config.toml
num_attention_heads = 2
qk_norm = true
parallel_block = false
init_std_qkv = 0.0385
lr_head = 0.00996
batch_tokens = 65536
max_steps = 3272
Each number is 128 + 24 x the weight over the matrix's rms, rounded and kept within 0 to 255. Layers, rows and columns count from 0. Numbers have three digits each.

# o: layer 22 attention output (transposed), 128x160, rms 0.0479, rows 21-63,84-127, columns 0-79
# v: layer 22 attention value, 64x160, rms 0.0388, rows 21-63, columns 0-79
# up: layer 22 MLP up, 640x160, rms 0.055, rows 0-16, columns 0-79
# down: layer 22 MLP down (transposed), 640x160, rms 0.0551, rows 0-15, columns 0-79
o84:176106119100133103092156124133134142140145156186125142140127171144144173090137130137126131144113095130128147168086137146123110128175094112149073129135116130162103034142119133130092163095129164122107150100145096108113105128166140138161147145
v21:131093177093115150133108085114128166125187137122109128172155126125185158132079115120111140111152128147136189080187154106106137114120172132111147118158108166100169117092131096119153149129113141124153112110149088118108121151132155081096101135
o21:116118109161156091126145089131173112157143160147173102157123130122103137088091154159129093169115139111139104120117135105095148144110100133141119110159115142134091125160133100123125087150104141125105129134150167134150135148086150128124164119
o85:115160110101098128120142175092111112093077109112116178081125119128107167129150151135110135080127137116155170130139112152181105181155129117160126095099176126105111151136099116157116146118090124131114101114112154117136142109120143104163057095
v22:163139130155118167138151170141123088172106128132133133090115115119147160147107122131134112130131104161123150145127147104136140098138171095106097135127118145122152134116111136124129153114139141113101137183157130095113170120096121080138097179
o22:140110151134095122087133102115137130158133141124135122116154126107120160124116120129132137148132112104133079120116115147111174155124126175141158168117107097150143091138155081087121085106139139124118142122112130132115143139091099132100111142
o86:113130062153128129162142130145117108115126114109161125109080113137136120151115135158146093113124148155139153128151131140154145127079154135126144119146148130141127136140113125142150166150111090138140115099105130147116054119162179147172161097
v23:113136111137120123171157079107120096152130117153141103139155157157130120149130115106122084095099162097111096095130112096106153155141176154135125117142124153128136121114155117121149149154157137128133111137161107130138109140117158123138110131
o23:132115152109143141125139096144149130141124135140119147162144094134143126107104124102145133118119166126118102107130146120082074091138153104107090174141112107121111128132140097122146148152157132110119145103126145140099173118139116097151153149
o87:164162098141171123105141159166113134120149149087130111059106140136057121131153108116133158136126079117135135159129129141171161121102094127149113096091119144145115169136098119108138072116120158146141130138181124119124096141109124152114126186
v24:139096131119056132173167113121177120102108186141070154127138107157103113158147141128154072133134127138111125086135113108132098144138101132121121137106136115150148092107146114140126094127085143130089169190139167121122114124104140170089153140
o24:125125140120118154076122100095134137139119093141170150133111118110114132140120112134098123161147149126093130129088130118112131111128091139131104112134130116120121109114130112125140181125156111165124135089117119091079135167113121129123100162
o88:124162124170137105138130176133095149092135131140165121049120095163156136149126127107148126097153112115184098113133148144129130102156168087121096173132067139077158144080121133105112110109156123137149121166126104140154150079117137100171152114
v25:101127144086178136139149138104144098137190111125135161117150159129136089139132122095139130119115156135110101124137154134169184150113143117139135118131126092165123138096147165148086112120121117116136137135129130085165155127143129117130132127
o25:152126135148122148111144125151100113129156142126154102128160094110175120082133185140121116133163105116151095129134147158092094117139131147099127162132155150140115106161112168104114138138110172102145125151113128149129116151130134120121100142
o89:087071097130115152133129143089128147112054101118125115143112161160100156173068127087122143143089146155134130139146119130180102177137116117164167105140145125118163142150121164094112171124122109148132132101155125164128109125121172120114148105
v26:148127176123144132116120150129127127161124104159129192126107134133098133153131132088131141098125087125128094116136097156131156163163118129175084110159128104103138123110124111098140178139102060131115125162079102130132134102094109158116150079
o26:130101108148108128107111118136089158105088125117141117136117126125157118127125171163188160120118127109112149124113118147109148128128144112115143121133164124164117088124134145158128117103089159109110088106164150170127125145135113135113105119
o90:129126129090127137155113129091152063147137111109103113110111117134125138095103074119109116153153133145150110133106127119119130021123098158099121111151123148109124148153135118109146071124150108169127173124101094109153139137080152148137101154
v27:093104119151084148062094116137136124103158121098128099102152073159092152131156142093114136118090121142132113145143149097114135153157093157121074134087132146116165108172149149108108128176161160137113140083145098131115097165165116124137134159
o27:114153113106169136161153136149119155120150092147114122119098129118118146111127114151159129145122158092128112142141094140167114124142144113128099146137132143149141133139105154128141127086081133132162113164120107114102174109097126137112132132
o91:174131178125123149150127127160093105106097146111137133152150134120137117167166173134132131084153117169121206122131132128139096134107104127092149110098111062128118134092165096176109140083133117123106123077102135152147129097186139105110137093
v28:109118130160109150148156099148118114159128132119149109145132193106087137137132140154121139176100132138097139126114153123158114087173094110141147114121151151150139094120105139089114066136153170112130147149119136116144124140101155133144137142
o28:167129113127126158126140123140135138135140135149167130154142140154128148104146098119125076112155136138112106176135163118149133141121145132085114115129144094149144142132110114133136167159173140108127142093105132095098139119087151104136089134
o92:141119125162147123108120105132105148131122094074075150127142130138137113133107157123109192143099135132125116119121087116107110103110127145147117144119142169114107127154167152111130140093102111166138122129143135164070095130161094157107165091
v29:146128094140141110153111125101147083132114107093145091163114126129175077066091140156166108128121115122128116109149096166203152111126115165127106168152126156119092174140122134121104150148093117123112136099137092155119103141113093147121143152
o29:135135137156113100140129080126096126151130093138150116156136143138118129130125109121114137138141107126092142133085141136116080145146165133075133116118161129112159150123135119173101115135105151144123090135110125126139127119111172096147119125
o93:102111142097107157115149142138151158119157136131154138086140125104125116141129102156118080139093158140172168172135116129110127119102095131194118102091115156148142131112129151108160145096119113136141133134104141094111115122140067122113084143
v30:113129169149140095151140108137133106153131140137120150133133094110136120088136171104125126119123142179092151170138107152120142127119118159131113125130164113135136128153120140139145087166101097094129167104133142169143068145119120134082098148
o30:117142115129133148113163146109137105148116136131119128102141140164157132121111093146113159137113123142135147131127102130127133139109135113100137127105109128137092101129102140121076142107118152134117126140149122079122197078124128154116086119
o94:213110135147106140132118109132151162114180141156146103154117108097094188120082174132129120095128120108175153118079139129148118119145128132125152107128123134135163155118187144128180146109106120130161133125119161145195139127140098091138142138
v31:154105156118144142133117131126095106133157097177120157169094120085097108096130125128146135143080136144127122149123108102116116103129106091139144162143155113107144101181208133123129113145098099160131131156184188060108103112109107164097140158
o31:165112078142107113109167134147120056157149077108052155125141079135128180112143108095143129102108133116122148152145095134131146113146140129087113095148126106089151129113090138109101154138153146155143094131091149172122144124144134085128086122
o95:111155163142115144141116105137133182123121109143178137088133160114136117135083170151109164070140152158121095142123144120156142104132121158156171160122205143132110148170120107123084116092107153117105163165156080170151104086161126171137198098
v32:120179116126140109128132191124121128102124148113089133119176081135121103087135126167110129153126127130109125127148150135146134104149130135103127135089131112145125144111137089152191144176098119127139092121132120137093130182155153160139117094
o32:116099110111127178113127128142148117121090113117144142131127104103111140128111167146141112095126163091152161126092141131134155121116104142118179114142134166145118110144131164138112119131127102111124123145124128109124126092103135112135135086
o96:147118143142160078177177123143082157189158160159131112142151146130176131121142079143095122147132114118108128105129145158127138157173132083117115113172138119130133164094144115110116122105133191114127132117094122136116149146098117158127147145
v33:110134116120126155139115129157106136141103141135178086140127135126152124105134131190126131107129073093170123141146132112098123189169125118157083129128122104105080125123101126127141160154129130171096153091105126128044137117126146136117087103
o33:141098114108122153127149134165123158121161127133111115109096161149103132108102157131116114142120153134151139141118150118141139103091130116081143115123158109084136085124130131175128116107081130140120145149097105146199161143141129169159121128
o97:112166131162135085133149148101128108159164105118140124160149097113093118144162098153120151107176094130118108113151152157133114124138160123142172125138147118167104113121118098111138144139078133102083103150144146099117076110150124131086140110
v34:134154108131153149073098149142108132127171143151168111131128128110118132144101115129106143115104110107110160109156099143164126155145143135102125151094152160150116104133143141139112101093108089113145124123136120164134127152114154116140102101
o34:154150127122138112189124119161149147125130130130126136117146146119141131106149107162106105115150128106068150135110129143163130099104118135149160117110135126112133168130136137145139104102154112129134127134125128101142129091145119138109097103
o98:080122121128127151124132167085128072142144160118116161155140106144142157172084131095130151140112176131192110098159136108129117167133099135157124131107121148131127099133130129136117135129119103124104111105106122147100094103148143122096149150
v35:145113124124119149133090099087167139102150056122147156109090160127085154129139124149134095135168141118143152111166095159167132098115192108124089082131152125103149108135137173125178131122114133143173101098127148159123132137126145102117102107
o35:144145132146159164161151137156146141097115135130127110129136161095172136102115153126149141138137118145162157124105115164147131154120128100140140146158117147133143138148150141144149110106139136101128166117121130081150133165174106104112154117
o99:137129091131142121071122116154120141128090150099154135128152063216112072102091114150093112107113170112056106101138155103117134111146129159119097176057127108136107135126137117102109126130118084141136114143128096155173084095090126154177097135
v36:094147187107132144129132129101135139130091108115125124138136157138104132154137120125144102123084152136123123104096164109081120151130099123077138120124195119136130171143190126142132090079120115123128204172096164086123146139162103121128147141
o36:110145102116117095120122137124131085143135139097112165132150142154116115087125133141136138110175135151135143119145139132098117079147128146158114123136102132097141118114097097105147145131173130113130119113172121157162151149121136126130132142
o100:142113175120160141126103121149104139134125116189086101138110180066119106174141118138091149139137123117091110149128103105124122149150101122163055144136147154117157119083139131151122113166093139163102131157131096132101118121147143115127114155
v37:121087136127132149127163175103148144155101100153134141060154102098103145112123112125124120154152143135127110142094099144135105151105109131138154163136180077139119140093165103147161147141113152133122130156145068150156104140129127105127126138
o37:157128144140102118133110144091096123100144152105118150093110133155164122151130144141137137127132109123128112085127142112155111148124133127130140133114088167139137132137102152107117112101135153109113108082127147088094137145109151137142126103
o101:137138162144142089110112118148099109181133085131091083148123141131151141104102126098094104134143111168169135209171098134160122152116102137113147134141095104099114111143131111122116148115141090117110117175116175124182161138164074114114133183
v38:130120125128096114145126151136093106118172136122119131172150160143116088178126084108162129133130152109145112136134154142157110113111140115110132145100126137140129083153128099132080110154106205120099113160113110078132108116136123170104092142
o38:133100148140184144118143144165133163104132119108191080154102076107123144112131160129143084159081129171141136134135115137102092177133079133116132135120115160159143162133120165131143169192124136138131135126148131162166153140189155111097152097
o102:120151117111107175107149125086137205136115160125141126072138159106173092140152124125102184095144131103075150090110154139138072060115148110065114144140155088125161136094142094099126100083100111170145122137117172108139143149128122157145109083
v39:070155157161117143075145102147165130073121112098159141111137144132115136115076156141114096126127117129121089145115142133130138134119123141135159140106143139089103129132109156167120078103133170126134129115098121133102146130077157096101138141
o39:133112150136138144143132158124101122143165121162093125097121120131155136109158119131137149142095083167100121169076165132141141108139110115092097118140120126147139123143084125124116160108130115108121107169097138148177107129122115125115151134
o103:122137071163117114167143166147107112140124160092140122205100091129134143130117122099104111142155157104145114100144084103140086163119133140090110142114109098139102125108154169102141100150130109113151101067107120134115134107128143134157102098
v40:183107168188078122128119133133105096141112144108165161130150133126144140122169102160085054156143135122101134140129112159112121097145157159114158147087141162179136095145144159146129112119093108134143139116114114122114134131133118133133129127
o40:100077126109127098120109115124100126150125067088113155123152159162115109121090124153087146112157101161130132158127124144164108136171119073152138123112134135123115151143092080139093139105125163123097177132103138130108128151093139144123116151
o104:154150156170155123127134115155211109114195208128122117136083071139130117118188157118147166153103153108142141098086144095105121155111115143137122141169089078109131156124158134111127160137084115077163118148163095129182150088156155089128127106
v41:114135128112178133129126136090137139137131160140121132144161116174162139147140110111099128117151134089111135112166147109118103163130095138100125137197106152103125091116154130095092132106083135108083152116137167121133161148160103124162113091
o41:132155129124119106112125117154122144102109109114139144157081122132111130082133160122126125128112143103115125082099136131116105145134110097097109132131158108134109146149170120123136160147145154170140123111115138122136128132118144126114137157
o105:102140145118116161124107094077126127157152095135144112112158138105117166164123110140131120128132135131140134155149176121125124146113136143118101127103108132137102125099099087137092146146116139154102113190148094119137118143125199128128066100
v42:119145096090142144112077134117110112102129133119127118094099147120090154088121132173096123111146077117155107112100121112132151119136129119167139121136085125177163144177139124143163121087131177166112154114150118128149137129123144132158134141
o42:128111116162125144132116129113121130129144098164132146156157183100128147125143136114158130085112089104107134172160092153162147110138148168142142101126099114114162128083116106197129121117140103115158090101130092116143092135156116114112125107
o106:108119137130106098100127148141134129172088099091082102093149097178140086152175089145121189153081141138115143131126149110093109140116118112087119149085127105134093154131116107092153132141111123127079173143118154137088136175118112141099059132
v43:163102154115110123120116127134144148127126115144116133113110132113128096111156120156119141138129144135155108142125140117116118132128109155132117141083113146149153139104116160102159124111106123158149195157135088124155116149117089141129145146
o43:078109102134122108106159141123108113157137163143080153163156138136110149118124114128124113114112107172089135135136112122170127124152104143117129146141149089141109139145131139112116167123108141111131087116123162129136148121121179127141121103
o107:125147146133119114142157118132155135116104116137175134074129105140136165146156140127181121135123145118152153128139106114103151132136114094132109098102135162109158121099124118147135154079099078136129137131134100139103133118154105140121095080
v44:132107139074119134132133106148126178112110136167141148081170092066125145134100185116125128120131129133158135132137130122091118078119177162127121126165116110158090164165106148091119138143130161139171140123096137110122104133135146147133104134
o44:115131108109142143125126142142113103102151160098108139115099110116147163130112141134175130124128130119140139115131113127107153143141128109126083115166138147117127127109122124118142113134133109135154099111161126158141125147141136125103147116
o108:151092049158120135145094127116143112139112069156199124166130119144089098124182158140105097128113083136104132132143168148149107171116108189128184151117132098152105112118126090136105116101139144066103148174107161111127150135124090119126120123
v45:135179124127134122122104097117185135121112160127165112154080121109091147142106155113104120127100079139138125125164070150165121115121126116152138123122119088115111161163105111115146136160115150098144154128184124100149135133159125108128109152
o45:155115134142125132160137133164093100135166123157105120128112149118134136142123139126128141126138160144134122144137150147123166157128150117122147165130115106091116135109135144121111145103111138114162098113141125107104155114131120096138103094
o109:103096099102124123102126120114179161126090121144110151125142111128081123088179125092078127090130108130108113115105152106128149109123109174124156090154104171171128106178138155117118135112152087151111154120115137127100139082081147127167163124
v46:117084113147126129130126129095160101123119104104120074142137178127074171154117137145148127160068149128183134150141096130119106131142125129128130098111178146179115102111133121140106133149129130116113128134136140148101137155075164143119126154
o46:172146120151123120143160121120104111134138123153159157116136152137132131129110140114104117130161158132090124114088159137160130142153132134085127136130095153054114113120099104158152150133160162118121159129129099120098119125132116132170097139
o110:106140135110125150107100130143086129114102143114108168122129122166126116139157108109117125113164102130156122117170115132085165153109136141177109150142115089133128112132155157124129128087151147126152082138127167114139133124144058125122185117
v47:095094131134128067115146133124107104155133140110135154169132158145129115120109154155158111136123176132072158110116135146099119137151109116127132132099099148116154122185161120131168166121103148088146169124095064164143120100091114170148136122
o47:141119138080101151092116141124119121165086127145111114122116114129109129134108111115122135152140093141164073109156134120118122129127111127113133156105144138112125124121095085147137142159132128143138112110158141087153129110131118118137121139
o111:086153153117142133199126122096189130087137168121156139134087178128159112119149105148151166127138151146127164106134121122123118131110130149093127123162120160177129169088200099081107108108117121137142158130099079174073113148107144149117073144
v48:119095141140123154096136134152122139128144122146135090106107117130114161139115138121154110137088076087143138133100144109130161086096123144139138121121153096091081144119083112120156134134125145111117158140113146137120184119139127086128111118
o48:139168135128135123122134100098147099120133124116126134138168145119134137127138123084125105130139143126121119131150154171096101135132164109101111139100120153123148134106131147103118140128076146113125139134138103156086119169148172174138105104
o112:105122084124130140137107139160118124137130099117096127123100113132091063087178126142093144144146139158147122136142098065114111118141131154173116141160145113173145094137121151188163118139139125123136118109145169130175117140117114093093146121
v49:123133123130093090169182131142168103141113076123128127114144113129129138137146137154087130109140119112107102164153091123162113129128132106102129121115145138098090157095147104134117106156120144143091134135077153163167092142121147137136126158
o49:146164143133129162107114153132126102116151164132141094107117103151133135118132136089156136121096108160166141111127127133123148142163103144123127104172132124164168144096110139141131144130135118089101154123125103125095125133106111141127128139
o113:115110148168148110134128083135114131087124131148155125188158121121158194112143100154134094118144123093136081148144126129085131119125130097173131165100099147089119098144149139092129133117139135141158102163175172122185162087149095121141216156
v50:146160162073121127136122145092100141128120096110139101139117128135107105148103115126135137110118146145153141113164162162126159149139093175122149159145075130101119081102156100136143175156134116116222087111116130124149111133135147087112179137
o50:148119123131128106138110112130133118141125185092138124163143150106140138112132107163129147136123125113132101138114112110136134128116143135161120131175112150122109157168140128124130153117101132137124114141152127145137085120108140139138164062
o114:058140125117171124138105121128156202076161102153116139094153111178122106158136148123116082113138109101124140132125149136150147126120171157133168104080171120117103142131118121140093049143153132122134157071190167156151126100114161138156124173
v51:138136156118118112114103137122154145129110086111091105129129102135128140081096097114138102169115121115138159138151114162155093124113157068141112133180115158094145103148137106147113138102087137121134115136167103106112144102154107140144110129
o51:124095122104158086135119134127140149128150103175133113131108137136099064159162123089115136186130119100111098129118122152104148131129140120107138082115135116084105174120136107145143095166150090125148105105117091082111108144141114084145150133
o115:118154139130130159125169131161129092155095157132168162138131138152132112108100109161129115117088147157111149128112151056116111142147107148149134160131111139130157108106102152096111148110106171137112155136121121116133138130088144162139122101
v52:103145095143096129143117110094118140128124097149131182115125165130123104118133131126148162080136144200167130163162152114115115108144144138126166113128170119117143122094154105121157134104112147151102103134159076151105119114155132165126114132
o52:142117148099094154128134174146125137102102144084115143104111124127116123134106126142128115163107108105122119101156108127130170124127169103159121112120079138139124133156102144158137122151124105121148121117133130146137119139136137137100148139
o116:105098119130172101112085101131127113143130114119101120125124130138148090141131157113110152079145091123146140158083103131106124072142089136096115147138178116168108099103123106117134094140137131112131130157101188110144164142108042157149083138
v53:116137123140155125138135099103074126115137163107117113138115119127151107130139093107135139128147160097148146118150149122154130124139095110133084118152135080136116129140118121112120183134136144109120134122124159060147125143123165110147111107
o53:111179151117118143130095121137153158122128145132110107145140112133130126163127158144151140113133148106115134105084079100082129154147125166097161141102172185119139112086110175140110135138153130175140101115124123125109124158140098144125129114
o117:114114132067149137075140125130157115149111075139164172112170144094145123127105104099095092105151129110159063142146170135161143143103167131144117123151144081083104126155127128100087121127073104144138154114072122156132116169144133147100160134
v54:146160109119094106127136122163102097137138147133136138124138158158181108055123078124132147106093179106153138113152160169113162123123141163116132148147113175117127127115099114125137115163112115112109126152097138174163144103122173099120099053
o54:131132117104151123136087115122156190076104112161136101152087117124141156145132132134098135171149116166116115112135158081110129123126135112150096148114150105128091097144131101105105084136146124115158162152128123114110115129135120100098155159
o118:064154117106091132113138161119143117196185131120116138129130138170131075107127100109148133127053112098125106125109143157141127119134124095136154128152165112131173195093146105115158119171165143109110105104184152065142103148125141161101100148
v55:132138128128147100091142149137111117145133094123149097146128127122121133135163124105082174123108104153128125179104141125139152145127157132101164102104193151120143142104180119151116148123166115147146106127132119132094165126073125131075144114
o55:099132131145151127138129102146155169130133142137100119098149129163131128126117126121121165166120116093136120120131128108144153128130113138168124119118107111115151123116125148128121148093128142118132130132148145118124093132155120114135140118
o119:094112110127140122170096134128100070089132132143138159130118183129139127117116143127135100123133179167135171131139088152064155126129129117167132111176135119108107109107104132131125124140145127117164137129167104145151124148135103150187129087
v56:139128153135169153107114121121088122138164162119155172116114133090166129129080110159157123143099078141178147118135076106158104129121096126128095138120142152126091127111123157127173091117111104130136106092105123100146156095135149166157162128
o56:164135105171129090116107145139142158099087118119091114141101148139109121130160121134121081109104115129132063112122136115081132106137146114134135132148143144112136145127151140107116102133167133160124163111137136202118134150119118106101107162
o120:119132172143114136178152131108150153123116122103242160138122128138099137107095131091159139129167113140077141118110159158158093131098160127081105099130124084155096099137112107140142172155132145139153135150124147146156099106124121155133089149
v57:146111124100112163144169113104159132113095128115152171115113093177124081118161147126113129150123111115124150099162142164124161111158097203114137119143146120161088122133117148116123122124148110141097161106113153142162101114130153134140106116
o57:153135107104152109147140116140097128139130150139093139121137134119118135151105127139167162105123146142101118101151154155116153146114141152144120119126150112106098107157116139111159156129117155126169086128162132100141152127137139142102121137
o121:138097145123100140121115149116149135136143088126133078143128161119117148143125103073090131128118121132136129131094129110120107141142154074140116139091111103127152102095149116089118107111131118139087117177157089146139131102115121071100138175
v58:106124090135146113090124135171154143138161103136115124151123112097138169099126095146149122096087113144104119098161148135136129143169089126143133115114115169143135122176091100159166155128117115152074122140119126126120136138121066120107114137
o58:108152110144135145148165126140142129128151107121139145168099144142112103151071121128107125188124152130119122124119108128085134114139121130124116097110142146145142136087114111131134104136136115116086160105102125145114114149129158140155141118
o122:139113122144094131155109099124102100150125157101147121107112163147122144122182126161138117108106096119158115196116131158157111101120135119082114159106141150131129182124128102155114112141113124113188105162091109128154135132121161123094091132
v59:123131104114131143147113073100094120136124095144139119124126120134163111105128146119134112103127105108102143161114130167094124126150059134132110166129118087144150161203074140056121153100118152146155113126141158179165084107087113127137107129
o59:123122112135157101142165097170109097126162154137129131171146123133103164142132142102134168138129176149119106109137154102107115136154144109143147123126122115092096089109114132127109139109102129203134141117121155099132140150144142118137130097
o123:112130149097096141102114144089163157151117111125094130127120141133199121104105154148132104153166113081174147102117089137214091133101123135120138131171140140159156189127152104124157148132137086114118078146106114164128092144127086097064088182
v60:131139132132151155074122147075112138124084175121100107111157118130106139123161132093136148138197140086095127099103141160129141115133156120152149129115148175141093168134119154105124136177162124109113114123131105108134148120114144083121145148
o60:103112132137126145209109115107135183122138142103161145148123128110132138117089138168146131115116121120144133139142119147092086123116114129116115114127143099136133153085098083147132101117141106087136127131112152096133112144128123117134101099
o124:155148098105132102092156126179106080154137094145133122111113099127144129128128153119144128153076111136118158153124137116125181092146138129112145126119093141138124120158151123104155102101149123161108119110124100134096145175157124148149141154
v61:094158170088164193138106101151113136058134117147144141149114115180098122125054142145141142118152163139102109144111120100087143138108115134180151134128115163172150119160129111120149100145105147086112118150106165145133142141135110129129128115
o61:108162129133127117117107125099170115152128132147120119087125121122160162107142097081128100137117126123157163143124141157114139141129116109118109131121117128127099121136181150149130101147136150163124151149129163158132094150154134123135170087
o125:174135104152127140148159126162108137180103118093086103114143109107106112185138139127083120115130117140105116132136113163160125161164117108068173148139091097123155145088158110110078170126136137109108148140132054135114137080119156148136079172
v62:145114116155135116152068118114131113115141120082152089117112109161105157138129123084144132127163115115081160175145122070152141170105111134140135087106130143119123113178129158098113070129112107122076111153152130131118116120091112115171130144
o62:122144103128188123173160173103104132152142134154119154147110109108103095118134122153125111114111102135141155125104144158089152106147140134143098132120154148126135164130104159135087096133130158067125147097129121120116122093130095139127120088
o126:104174194090111144113134109152173101106125141101134096121108154105159151150122132097138140156105172123111112166181126099175110105106109112110147127113090099150120101114136117154164188128118077160140116141126115118120123125114154121084155125
v63:161117114131145141149163155172129150095152103123160145142202172167100112134120105116114122144156107186111112111143078140091115124127196130152145104183129131106137115165106138155114118074106143154105129089129165147099139172125135173138109100
o63:110139164111156109107129121102136085135109130150099144097135074097149119116122139171134128140108165114213145124110098107130150125117137128156118110141117140140131166070114149131112100098131133149125152130085113167129134148091148141127147165
o127:152130091154131110133103097129086099095144156088113138167137144109181132157136169119114152135099133160085153130136146122111112135117103155148110122079158137125109116164126093149119158199120131041131101185178101079088122061098132110099084133
up0:144105135130112149146140120159116154119128114139113083139115118142132124141151131118134130167137115123162107171110127123090111171077119097116134137087101065140131142145122172162139159130149148104115117114138128153134119149134120124142055151
down0:154109124111124165169121109139128140146155118109155142124132155147177101098103099092106158116125137165101113084115117101127131115120128138057100155129102158133114099142100131127136128110086079161104112127136131137100142160074172146130145130
up1:138124129125157116148105105135128131134149161137105143126115116141110127159152131112092177109125150125155126128159139099155105178123165092136139107151136159127126133079100103149081151128120122111114130162125079132113171122123133097153095093
down1:145105148104119103129118095101130107113110172184124115097144158129127084123084149117161129139127101096110136116120130103148074137155130129123090134107126179149129094105132122112127103138162117139145159102101138114059120102116117131151170138
up2:139109130134121133152134124128124121121125126141092086125136159149103129100125107103152122181142148094152140126117135094112158139144137124157108116095118161158159130109106152112121124164091163092156114145126129155160095144203073129142154116
down2:125136112100176151139120112075130135094122137123152134164145103115099138112151141119150123141109116127142110114135148087169133124109119128083138081149113122101125168135154143140159165087141115153126132167151123113123107110049100118129112100
up3:146110104092097133115143134167151115152129149128131117122094159150171095116115121144094139113139117151129132087175105106137113140114126103128127121117117137081156149115160148107134139139161146117134128122102135110099171140105147116155156111
down3:098127092160099129135147107127116086126102150130098112094129119130103136066123090114124103134108158135145126136112114133123110136154172127106142157118166124170122107125119124159130131108087132153125131153140197147144096139124120090114146137
up4:139113174141167141105132154130100131097151112162114149131106157128128112084142132151118126112180126137154125062136139123110123107069117148159150119178139126125117130116155133156135129088112137094120127152126131152124132111091137156147139143
down4:143109068126110128130132126150168120151128118128098112142075073156124106147086115131144116116088123128113128154119115107134136136173129093094144128133189165133120164113095127137124157139116153184081089141088150099076125169121166110107133105
up5:127131103117154097147127136147101087113125101081132124133093145106114162113145127112083147136125117111149153099117117148129135164104140121094145133131178145138113124129167120103082178115132096125133147124145147143124139161142132121147128118
down5:131118139107152136107119160087166136086146117136086089121158171157120122137120146144114148150144135128108124115156112150125079098137111167145103138146102106134117155128100115110119124080160107134162153099126147101164140113127150161183117134
up6:102196109160110146118114128123136127124120128137125127173109076115089112127119144107120134149107139110116121131147153156124117133088102119146126149112157154081212124097135121136126153134144133103147138103103155120130111097144112133150117131
down6:137151113134096093142093116112079123130177155105136142073096132100187110142131124149115145137116134090134090164123124070116152117120134130089124112152144106132105144142108083131129107120126100139145143134113128132112144121107118131130169164
up7:145142124145133114104137062106131140141100114133147082111119159161097099074180121102143131149181144096132098070137147170079139096090108092135163125131141122097153119115111106159108132086185066118140124147111110172105121129101137156123133080
down7:140109137121147134145133159103110135081117093079124174145131158118091114124102132154109153122148159133122115160128159122133112159107158121129154113125056138090099093114145120179121162154105097097126156156062129138140121144154140139173163151
up8:149138137136142141122138162132178142135090143171113160116120139092130123131151144133107161089118074132111110114110108132128149135137076142148110125137139169093142127135080125082161093171107128128142137128138136175159102125144167136142112081
down8:142149153143125119096124130155122107100140110167127141130118162128133114100106100120092125141140171095133180133151124112111147146130132128110112085118125107128108139142119120149144135094149131110117095091098157100148163110109124187140154134
up9:101134114085101131126159120162141163130134133118142112147089128116135112152160111153151094167130126077090137126161103099090083134114154114112140157140144160133113158126114135126109140129165172118158133144139101124155112105149135136116114114
down9:127124136168121125142084112171130151138177127146095136157126134145103103140121186165105091107150116116141125153149138166106079088130117116120107112147122118142089104133134142168123129124187114150134123151139156114116127135108158109136099108
up10:122106132091122143094113155099130087106118113123160149150118090110147091155086116144123083183125136131112071126142125117132126103157145168098119163119143128129125106108156138153162110159097078140107136108131130102137131133107167121125168121
down10:098136126154133124126141127157112171148144115151125134158090120107117106119171135075175118169174129135124120118143141144149224106158132138153128149114100138135127127146131078116107115133130168135159096090120136143144107076126145110110102116
up11:149119185152087167107136134108145152147152133153105157116117108121108154162108165129124143164149134149156113081112138119108105140141138124130129096132176159153153149115111137159153108129070147114131118133128130138107085133093138123146098148
down11:163096120120134106144093134113138163100135117128133150152088129143122096156160131124111145141128150133099128139097132113108125159139142098118155104112128152155141133129171112105101101112124092153093077094119122107131140075129154109130153161
up12:159176104127131148163148184095113141110132156084124114095148147148125142144112137098136133169134097123101127128116074121100128142112096166124128123149143103086097119100159125129138122095115134113103099154099106135105106171147122122149181087
down12:110123168120104116101132132144150170124108082100099141140099138157119074126123147156157129138160146090141108110107095132176112169099130088119143150086151149136158147128133083144106122092121157154155153087112113111121098139103128134142086131
up13:093098114128134160116146105127123117106106137157146113129139110134150140105178091129083163137126127098119125137106114135119138139148178101102128121132170123107201122151139113145099156139152111156111191121094159144101144120132086059161114106
down13:104131152175105203131136129148111125146101098118129112129084152136155132114151104156123141157147129172102141137178105106149129147099128093150146120160149181110148120135120157175118145145165116138108115162120130152142143120153147105172145122
up14:135172135112126135154139123135134082142125146096112142136088149172148133127108153133087110158122156143094111123167119103104142094128131130099113155093074148166144149120149130104125110134102155170111155070159083106116158172139144095126126084
down14:144123064122113113078092134140161100107124194135136099128125097141202088140133139114084145134149099163099128159124137136101071135150133146141112128108134086119113112163113103142133118140098116192115117129152083138130151119141115133117113144
up15:135130189088168082152083142164149185119162167117069116108150097132125121139146150100154121138117115111094086114078105147156120139143093135074141126130106130156150154110142097132137149143126123138144102133165152116114154108131123101100114114
down15:131112152127107119110119158093094101088153109165122120151131180127115131112121128134159093134117119151138145124123122164112147129149172110123121116121160134118098108104161134127095109131144113141136136100153116141127105088103138116164135142
up16:121130156141157166137138152136118117114151113121140129147119132086157084124121103119121099129121141140134084111109140105157092169112101121167087127132141099132141136125144115164128108103133150085109100136079130136101109148132105169124129074